python train.py --num_attention_heads=8 --norm="layernorm" --norm_place="pre" --norm_eps=1e-05 --qk_norm=false --init_std_qkv=0.0356 --init_std_up=0.051 --optimizer="muon_hyperball" --weight_decay=0.0 --warmup_steps=200 --decay_fraction=1.0 --decay_shape="linear" --final_lr_fraction=0.1 --max_seq_len=256 --max_steps=7215
Each number is 500 + 40 x the weight over its row's rms, rounded and kept within 0 to 999. Layers, rows and columns count from 0. Numbers have three digits each. The size before them is the row's rms in percent of the matrix's.

# up: layer 4 MLP up, 1024x256, rms 0.051, rows 701-747, columns 128-191
# down: layer 4 MLP down (transposed), 1024x256, rms 0.051, rows 701-746, columns 128-191
up701 100:425560432533509486574506492554578469529453448434454539471512471537493527523486468515412480474512462483528533463508416474452445460514538577514491360435509482449479514532520516495467424542479415
down701 098:530437504548513497461508508490502442465517527556457454519533504480479435464485519454526574501458546496459475553534643502484564548469465452554547571542495548558561506466493498498479486401484607
up702 107:535516512417513441494468506542461545538460492465479519493530453503612491487437521546507537417503457521533475461521430548409535514447494538532457510479574472494465469559480544497560456449526480
down702 103:437486502520498602492558529513505440466493542515503474530473519485462517459551538455520429542470431554438496544557546498477485396509558494538533465536481538479561517555518441461475525559475492
up703 096:564493492518492467375498521512460520538464487540520510531498470523538544500559470460527514503424488455476516477546479491504522496551552511462532416555547497508469462486474531518464449503499472
down703 092:565524571504508514562484494488563537504550489479468504486466520522475421511453505497535521508499479484491403524496459522458518513498496454512503568452553474491509557482497547525499546452515484
up704 101:447496501547507480514492501506544521534527483497462460508504482508558485474542490568514585476514586518449501501502525524396457520462477468467481534438442501491557529596463486547449461506487642
down704 094:517520528530416523450525482448489502464459549466582548559501517491468521559457474485469464562430428509497484460460466460520501531534523506476497473532553512514485477467547446470560498452566414
up705 108:507458535538492485487506508500549448480494524514438489493510534466574476534549481546479462519513469514547575497580552553486494426554543488565453477501521507388478528489484538482488413508384499
down705 103:504526476427553472509529505537511563459526447503499462485513503508412530470450525478466502471465578521438421508439451531496532551441457480451518458473472466552487455483468488508512537428600504
up706 105:470457450500441540605480490494470509560469410535448487447461445459542493449584492538554537531533486574440530455498501462525520470481429513460507472544442550517538488481478512460519566463534521
down706 102:615576476502512465407573476530527436421522546485524548489533551504398455516423502464506548495492526472588512572506460497454483581483553483524505564464596505473453556506482430516481462568566490
up707 102:559489498544515531536479504466509495504515546484501449525416562497467466523500554531428481490560435458482569450559456533499508488520476573505475502485529527439480525505640483507534421501534452
down707 102:469523466489478445436449458512513481501482491485519556477454465479476493521516478506483538512416535447512454531486576497476467534483569523528501439532452589476438476459441506476521528479501524
up708 111:547472510480481534508522471518514547582518458503495487514496538468508506436486506537458421510524518519483451531542575553474462473530511504541455489523464483434470517504457467518477537469515513
down708 107:443545479526491525506515507484509472433445523463509497522482447499498517554514548491496557496472529540569497470477456478544502553527499493471552554522504489435549527521547546480590448536485461
up709 104:537440504451470501474492525499460504525503486497598428440549521502498465512496568551463563429438493404429487492469445479512483587550531469492621468535507470500457514505483565566482563414551504
down709 103:460519445530464475515517395508471532476507499565474536530497490567492508520451502494488447573521566491538540489525494506447492504430554545549472522481478515554538502533470518529528408537512521
up710 093:469489538524566492492450457550565564500447497553480489512489489557513560488463507504495468479504540464465515549447499416489510424444449490494486535514512546527479519447474539559385529457463534
down710 098:499522460521514521521508471465448475485577493502452578520521538490583461522519494450512507484532504491553467488454426506548415537604607533452499564510521543545489485496498512448554486553446486
up711 113:491580450530525532547510408458553533537491468486484555503519478468526544492482483479527465461476503593467563452587419489472569535492519512520551516472528600523565496419471463437423469560498489
down711 101:501438518513476440469521545548424485458442532470521475487511547542524471463456526579496483505539477457556416531417590508512459486545476560522475522529478447453411556513526520517544503476477509
up712 102:533518602519486536519557534526532467502507489563504517460462480498510471449487461470409497541527472574569486518597412501487512468498485501545581472488513530493448511532531477503464489436455544
down712 104:491443413402439522506506465480508514546498497443479570428561460477455509473470520473556528412469570540466517427438530522495468492512485483543475495553415494468524538530478468497533520536503448
up713 096:475464519450505471462427502418468543514530553419528488498486520481415430531508523460474546490474516473506516488474548493414495548564536469560454498549535574463523537481457528476512505494457510
down713 100:479548504525430544546592537515507469526491468569465538461529479479559561520529515497516471506495527556441471492509458542528540452465561491469512561507458432499498505502518467448507477450538450
up714 103:524492521547536480530505522499521516505539402530515506491604466579478528432443516513500550548486504515467456536483496562543486542479593500526454465457455487435404552536580551485547490465447530
down714 108:451496501503523505503456533503513510432519516511477454517444559466585495485508493492505453476499490483516475485493414511451558518506445457529457473499493492530526474437477454436465482517504480
up715 098:485493487600497456505496520447514501487507524506441428429524461515508421513445459532512503475450451575525550458430481481472517551530561489546478458501529444482482441461527456476514499489546450
down715 096:515465503384493496560513540538524514471463433545546537518523508471501591532520490479521482521587487472524471509535546466544486408480466548465490565527453512524538549479464566525526506501452538
up716 101:461470416435498504459383456491559426538487435543532509538525511462434542505491476578504557521517505588482502515543459511519541532453522495497445371579500430522559476522503473461494488502448510
down716 098:505515534546466513511579562427410522439535508480444477490448501441520539534487530497483460530491497397549585531476530456449485517562481493483480537486514552479507534499521519567556507489519516
up717 107:578485559441496491492519517498507476549501575529474468397486504536529524506499494487515559559530552468493594561527427465540535544534534455546468485522522485553515506584500517412545517491538450
down717 105:447477501535508539440474512513561404492533443514505518556585473495428473454461493491520502529466450502453451438470511488394503437516514493528521500469496544531476406398468527546468520470462541
up718 107:497538408509523530452496524520507457504478465515568481512457463505494497514447478547483552496521428529567479574534516513544472527444444493575506484547514461525467553577547417487447499545536546
down718 103:548519511523514521562470459487530549521468535457465520523594536498513522544525549544491490506486603472460544475539456437404442478521553455509509519414498530427595495493411515567488419463470499
up719 091:543456447548496541460527462548541444490461501472598526545546525509443482464454419563453511497474443440536557417513541516488462476465585499577497456560532450497428506424487443481469430511459453
down719 095:435485491387507494522535486433474509556439511534437430529491509488512551446526501478535463532497552600468475584526511458524556515521585474436522476463478468474522524513534566507472561512557552
up720 108:526482545508546543515472465444410507454528552503504449507493441547498478502527467526476582485507564570528446516498436476536431499480489490484543458485546463511538565439454500481494536456507601
down720 103:457539489493465448494560501520563496555475488547481535509537500464579553411507533475513492501485404471513517514478531543418567481579472546526512534470523515511493453515496500536533501511548401
up721 105:515547561472599471439422471453595509497573422516479485472476500490502474446417492456495516514415506472466473569565541530521548513470476432499460537460503580497501554505481460485525509514453538
down721 107:538473469496387516564599531550466523537468536531467477509455389522488463528518552545560524464501512518509472509473528505467488444466455522459516443533514411425488473529549473483456471588498454
up722 103:491465483562463518539503461522524477406467516448522553470514470513513547499493486447547549494513473521532479502519486561522523466531494485522522477417513482516530371468489542505581412450476579
down722 101:505555533445534508448498547508557487582492549507516405539496520427505446498498487555513522449480490560496573496529567476535500481467471511551441469540549473484519584503517423510449506511481424
up723 103:575541551465510483536538510475507551488490546476488499522500522516506490535488455473511444515501568395415535532501490434537534575488558554511425513471533490450510447523559534511496490413527488
down723 100:462454449523540518472500504536511474573523532507510553450496452438519444456507484456516509482505424595448539491527553558415491450534515438553479501551424542558478470558536461527513495596537445
up724 108:542516471503487497546484488446572524525533464434476472492479519498475492495461496480520547587402526534500418462474577511475488496447504455496496504520485537547541594481539542522524435487530489
down724 106:457427460525464506435512445540456548541529511454559488485511496455555428562532504543491418451520494479506598573497513469532542452520470466489437470506487508493524500518440454513443540525457484
up725 091:509469490607524531448485549504511542520520484532447523462475486513435582514501493458461532523496563459474517505495506545535464536567492527477491497467502489535561549492489513591510503483454518
down725 090:503471527453476479552440409493452554429517542548560506497507497469565414520552512508423476428492470446461497479524449513458545484542503469458508466516602493473505479514470504421473502442516534
up726 102:519421561496521520471520542407539461531517527594556487486519531434484562418462463511491466526448454498505497468559394433541464508546489534491524445556461420512527514505447507525505480492462495
down726 105:465549532493518467485468437544441509485513456481492528493500495481571454529469497481569521510506549471472482492415551462419551483478530465519475490479472555482491548573492507482562534450593486
up727 090:485525491606522517476403495537445505488480489492507460529521493530523488515440457486516528529504470487571568528518525448527518550468527545502541513494432494459517464578528523501523487489515482
down727 090:471465550492480463490505523465555456465461481509526540473549507502466546415491513506506445438553501512523504442544437469528538520502414511534494489574549472593494499462513525506470533461504508
up728 107:472475504513491516481488532508537482472492492527490483474498518481374445430521531489491473449560468576515496535514451474536534517544544526531471513512531427443494467506475498529484512547455469
down728 104:505462515457505505496526537496485508478505441456493510490464486493550548570471469497455512573472491493432483462512519510432458460487506447554480623430532502539512495466485554515562476413525504
up729 105:559445534462548480530534514549594558445449547530433493575457477492411563521467566445518493506440490505459494509448529498522407564537533479532498478465488468454462440487497438568524494488521540
down729 105:525520430569467471511481464501450475480504489503563482430533514539548511504479513493509524490557527578528495483553484523457555448538488492475478579534498495507494523528470471479430499470476509
up730 100:545490474525511578491487525464548472509465498569509536521536491436477513482501510513550568548490479464508488564533577536514549564569482494475472490456506504528537396494560498477508531484461579
down730 097:512527499499454533478492476459464570470492478473496435461482512519559499493575518500459485450475524504473549443483488437503517484498477540508476567572414475472487549448487507538529530522562453
up731 103:454524409476452549477496499457500495528503500512544447513499475484465475491497491493486531458444491443492517548473537453552498420507467532513547507435513516490504506519426502442558428515474497
down731 099:527452611537542466534478519525431426479556556520460526488502459458493516503515538621552487489513494544496486431481385537413496510525494442479519518541510481550504514463561507522442559504516493
up732 107:521567544475539441497469483546526531478505477374506463526425446533477550518473506517513429452586473524528452456558534452568465526494446463516532478437496439470490539460432526576468490597436526
down732 100:542459483551460524561508422441493481459505530543486499577478493450478488492509474520562538537489520503465542506444476608454480482459529593468547506514578537488483405538569510446489514385537517
up733 110:521539510486479485510459504554548495473594499479430474527453510594500515523523470530529546462448547482498523486520519525535538515495456521497534514543491542422467552487480539489503482419475525
down733 107:517491450527484497489501467478501489541466583529525520531526452483483521466505552499535523553534463525478413483542445482467513455528526467509523586463491464473494492542551434468495504535545499
up734 104:530519482466488548526465512506519479468437447481512521506502486483519546494536538523529564525478447523448476440475454472481541564482497556470551403568494468469543414535495498479497519489497483
down734 109:512483530485432537493514477483482553494523492467476381485521542439486416508462466492417502503543575490555531491551520492445462487522491405529515531431506516471520510511556534488528535493529532
up735 104:492451465495521483452445540391534518594445500490461475503470447527549512433578554522495509473421576533528505508500545540486515502489496407498455528430505560530524459501534515540551469465528470
down735 106:548532485467506482517561465561508489443513458545518477473492500554483495531436477470496531481602463469507456525545482462455452474552509492564498426545438390494502509463458512459472513448497504
up736 089:512519531568468532575503480504510485469488500468521473557477540538476515435548547510542545480414497523515510519462527481502498436497495516510519517568528546585534554484474453488463512515495533
down736 089:461518553472503451500476410506523539477517550457486524521524439434520457446507470466492529514519437496523474547548453484465470437449486481530543504548525501453560499497500495534497520515506497
up737 105:460463453539531547526486485540448528486478560514516471578424576503501495497461528542487503551466423473441505444521511460505478522462503553485461539383607497530541569547546477590508521516481353
down737 101:537509524515531461452459548468545491547483389501486460437580418474495559526477508462502468459534519541507528568554551497561486446565475503461513518569396539478482525484475452512507493517478596
up738 098:506482513625560469570436515460437512518469475589487477446474488507518495490546481487462479542458506501490516498427435536541514530505533461528449465511521484511409473516449570556492552455500445
down738 100:499505434425476539450558538490509482518491454416516438525446467462548443482491512521456483485525494447451527503552499500461425517499469526551479553460493526518544556457549456536524524548493487
up739 098:510519462462428490490503506537480456538452533515467452505544508495532485488401564556488469485472540567519492474497489468533509504474544470515606480492517497458564466505595523474543499560455530
down739 098:481492540526558490515482439467540522503513450492504565541444469496427513518473469397495476508536473460484504533549443542440480493416508548547428489505505536538423574531441461489489487450565487
up740 100:510506498570512477559514528539406523429474514457482478516485511505415507523540588505500442498575481502511522475505546523598522456531513465505492498535550443591530480453448540516542502476507476
down740 101:530500457470457507452565487521580518524527484491419532509528473453489470599504442539536527565446548513516464540516443509420559484433556465526500556494489565587412474531571461521527467515515502
up741 096:427454530441530610521562408490495450552531491509512447469459587418513450489494553530554497438517474479447527400535472464536374554489480436544498436500529526528592501499514522481485493572507526
down741 092:575511448463503427508454522494524513510511505471527535543537428598463569470473470398513508505468474532485498474438454499467545445511559457452475539508500427525486517485483475517459407456507518
up742 099:513475478519495554510483492486545494478482510461487490484416521476487506513544556450505487520481476533517472532522482515431505445551501483504477493495464579477521474471463490495526507487468511
down742 105:503483567481465448495445489520450472446561530489512485481600416445516504485452467541517520551536557466456547517488597529559497519475467496431504524559528549491468528536523486530492431540462490
up743 095:427524473470551516463542456444474487477469523524566465478521498473511453568509536532530470508476506509540576554466516506515476529532592468487419533460550521585487508465476564524554520520537543
down743 099:523504506518430496528487493460526508445550487531459475455502544506491494431538447615559501470551456489484468427473526469507515487564351525512519491504477547499453527490481413469485448513452486
up744 098:445514501506408536481505527485467470525441445494564469524538444549506508578487458450499450486486508516429465468548481459519599431423562525519507566466451481508499506497528531466457460407531467
down744 099:595469533555565520519474504535465531476579566488484527528510515485463557469535540497425568525481530532488503553547501556512478512514409476517436482455589454479510484462480500467466534535474492
up745 101:499527453510473554521460517563495514568436534513472495520459497485501542469584560511502460542475445580480512484477504526487550565518526420562474511515450514459535468584469437484519478506486493
down745 101:526492522442489489480540497526470488435569507478516514528556494493514500525406483514464612476457542478540498571573472494510430511431494513482504417526530473548431487484483527443517444486465491
up746 107:540478491485495565462568487492488554538517478538542451500443520566510505550494533546502440491509501496525542526468456549553526524552522423588527490384503473567455520459516498439588526509537498
down746 101:560511528467550407562470494485504480518479457514492496475527484443506468519450507517475463500524470492471454523474537457501467521475505533491515504550493487417577497509514539508408476496496515
up747 091:555555480456491492512398577477592516565441509518508523507485583469538478420593494494503490542481536493521442484549494479478468545538529498588529535518508482481505520560475487491539461502520516